Part of a small language model's weights: 2 heads of 32 (1 for keys and values), ALiBi.
Each number is 50 + 12 x the weight over its row's rms, rounded and kept within 0 to 99. Layers, rows and columns count from 0. The size before them is the row's rms in percent of the matrix's.

# layer 4 MLP down (transposed), 256x64, rms 0.0857, rows 61-71, columns 0-63
090:56 43 59 53 41 47 47 49 52 56 26 59 40 55 63 45 50 43 43 55 31 47 57 43 59 67 35 29 64 52 61 42 40 47 47 54 44 32 57 50 63 76 35 42 45 83 61 33 47 49 53 14 44 55 56 34 48 58 61 69 37 43 67 46
078:56 60 53 64 48 52 39 62 56 64 55 64 54 34 48 32 61 63 40 72 50 48 56 70 40 60 51 62 34 49 34 53 31 39 41 49 67 50 43 58 32 66 52 56 53 28 53 72 63 23 73 50 30 32 60 62 55 39 61 50 54 55 50 42
099:61 46 43 61 41 63 69 73 45 56 32 52 57 54 70 62 43 40 34 45 51 35 42 30 46 44 72 45 47 59 52 38 57 43 37 56 50 62 59 54 30 69 42 32 35 43 41 69 64 63 58 37 44 49 44 57 59 40 38 34 54 46 82 65
111:52 68 43 37 29 56 57 55 52 35 42 55 48 60 40 52 63 55 45 36 44 42 55 43 41 50 38 35 58 55 27 49 33 43 57 36 55 59 51 61 44 51 42 33 45 53 98 58 52 40 41 71 71 34 51 50 45 35 63 60 55 44 61 66
098:43 51 65 47 35 45 62 57 48 60 41 37 62 35 26 38 54 42 23 54 48 51 32 52 33 66 49 52 32 48 65 54 36 40 63 42 53 39 64 34 37 60 51 53 28 58 60 61 60 16 51 46 56 46 52 36 55 59 71 42 51 62 65 60
092:76 43 48 69 48 46 35 71 70 45 58 50 46 41 45 57 51 57 57 76 57 52 41 58 55 47 54 63 32 67 67 77 43 48 63 56 44 44 47 43 37 69 36 62 71 70 64 33 51 55 52 39 48 44 69 52 50 46 60 37 35 63 42 38
119:53 86 68 65 45 75 39 58 42 69 42 89 44 41 50 35 60 59 45 23 64 58 46 47 60 56 45 55 47 57 55 47 51 71 44 65 42 64 49 47 49 56 39 46 42 44 46 59 51 43 55 35 61 42 56 36 45 38 46 37 45 57 34 57
087:45 45 67 45 32 40 52 65 67 64 56 56 54 59 67 47 36 53 28 53 47 55 36 64 56 56 48 49 59 50 46 49 57 55 63 55 49 38 51 44 38 62 53 68 51 78 63 38 43 43 50 54 65 53 67 61 74 57 78 55 20 47 45 25
087:40 66 49 52 45 37 48 39 34 48 63 35 55 43 48 57 44 70 45 63 46 37 51 48 57 58 68 64 51 49 35 41 69 29 32 38 38 37 44 69 37 37 49 28 29 61 39 58 23 66 29 75 56 62 48 53 46 45 44 57 43 48 53 54
120:45 58 62 53 46 53 65 52 62 49 16 52 49 39 16 60 62 42 53 65 56 27 52 49 74 54 30 45 57 64 48 49 35 48 41 48 63 51 57 50 46 49 72 48 55 46 65 54 48 45 63 33 36 43 20 57 56 49 39 57 55 59 72 45
099:58 63 27 60 69 49 37 45 49 52 54 58 79 39 47 47 37 59 45 37 52 55 57 64 58 32 58 49 62 57 58 43 87 52 57 60 34 66 56 61 41 44 56 38 45 77 38 46 44 30 44 46 53 43 61 41 61 38 37 62 40 45 65 39
# layer 4 MLP up, 256x64, rms 0.301, rows 62-72, columns 0-63
082:45 44 71 45 60 66 36 67 62 43 40 61 47 44 72 55 38 57 46 57 71 55 71 70 42 47 69 37 60 40 54 37 56 58 57 54 15 40 51 41 56 43 34 47 62 58 47 46 29 58 31 44 31 53 53 54 43 40 41 54 74 47 53 49
094:41 39 34 48 57 37 69 59 51 40 44 76 58 62 53 31 67 49 34 35 48 46 39 32 34 54 44 45 54 40 50 38 50 54 39 47 77 49 72 59 53 49 42 44 20 44 45 73 49 51 75 48 57 47 55 58 30 64 40 40 56 38 47 60
111:43 53 60 40 36 45 47 62 42 37 61 42 53 48 67 71 63 27 51 45 42 45 61 58 54 47 52 65 62 74 66 50 44 35 31 44 42 63 64 46 51 38 31 51 66 63 61 58 47 74 50 30 51 35 46 43 39 57 41 50 21 57 68 33
098:26 46 54 65 65 81 42 51 48 38 37 54 45 53 63 71 61 55 68 56 39 60 41 51 23 62 69 64 40 37 43 34 34 45 48 50 36 39 38 68 53 45 49 23 48 62 44 54 42 64 44 58 40 46 40 45 52 47 56 36 58 51 31 40
110:33 54 50 44 39 44 58 50 28 52 50 37 62 51 75 57 52 18 70 44 49 56 56 53 58 42 36 52 53 29 52 47 55 49 39 55 58 54 46 46 62 50 61 48 18 41 62 49 48 64 65 69 25 57 33 35 45 48 43 53 52 32 62 73
106:56 70 51 61 34 51 54 49 68 55 41 42 69 43 56 67 65 68 28 57 68 44 23 37 52 58 55 77 32 57 66 55 38 26 55 61 51 72 59 62 44 38 55 42 42 41 43 62 41 46 49 61 51 53 52 44 33 39 32 46 42 55 39 44
094:49 44 38 32 51 74 74 51 23 50 62 33 58 34 59 39 57 37 58 45 44 49 51 75 35 57 36 71 59 54 31 28 57 53 46 48 46 53 50 65 47 40 52 50 59 47 37 54 57 53 60 44 32 64 29 58 33 54 66 59 33 55 53 66
090:59 56 50 58 38 74 58 48 58 72 24 40 53 55 49 54 44 48 40 75 52 40 60 46 67 49 48 37 45 67 40 41 72 54 36 37 47 47 39 70 69 53 39 47 30 28 55 64 60 36 66 38 40 63 60 45 49 54 30 61 58 51 60 43
113:53 24 50 39 62 72 53 61 49 36 55 36 64 50 51 44 38 57 42 57 64 69 37 70 39 42 57 47 37 42 51 46 29 29 54 31 52 36 42 65 57 68 58 52 60 59 43 82 56 40 34 42 51 35 44 46 57 49 42 51 50 60 77 58
108:46 62 64 42 33 29 49 42 52 55 40 57 28 49 39 51 46 53 42 50 78 35 39 55 41 53 42 34 25 59 41 44 37 28 37 52 57 63 41 34 76 48 50 53 56 36 32 55 67 59 66 70 51 45 57 61 35 52 32 48 59 38 45 56
093:24 43 64 41 69 55 42 55 61 71 53 51 55 57 61 53 57 51 55 53 25 44 37 49 47 58 43 51 69 45 67 37 65 45 52 48 51 48 48 46 69 57 49 73 72 34 28 46 52 46 20 61 45 47 60 35 61 78 55 50 48 64 49 41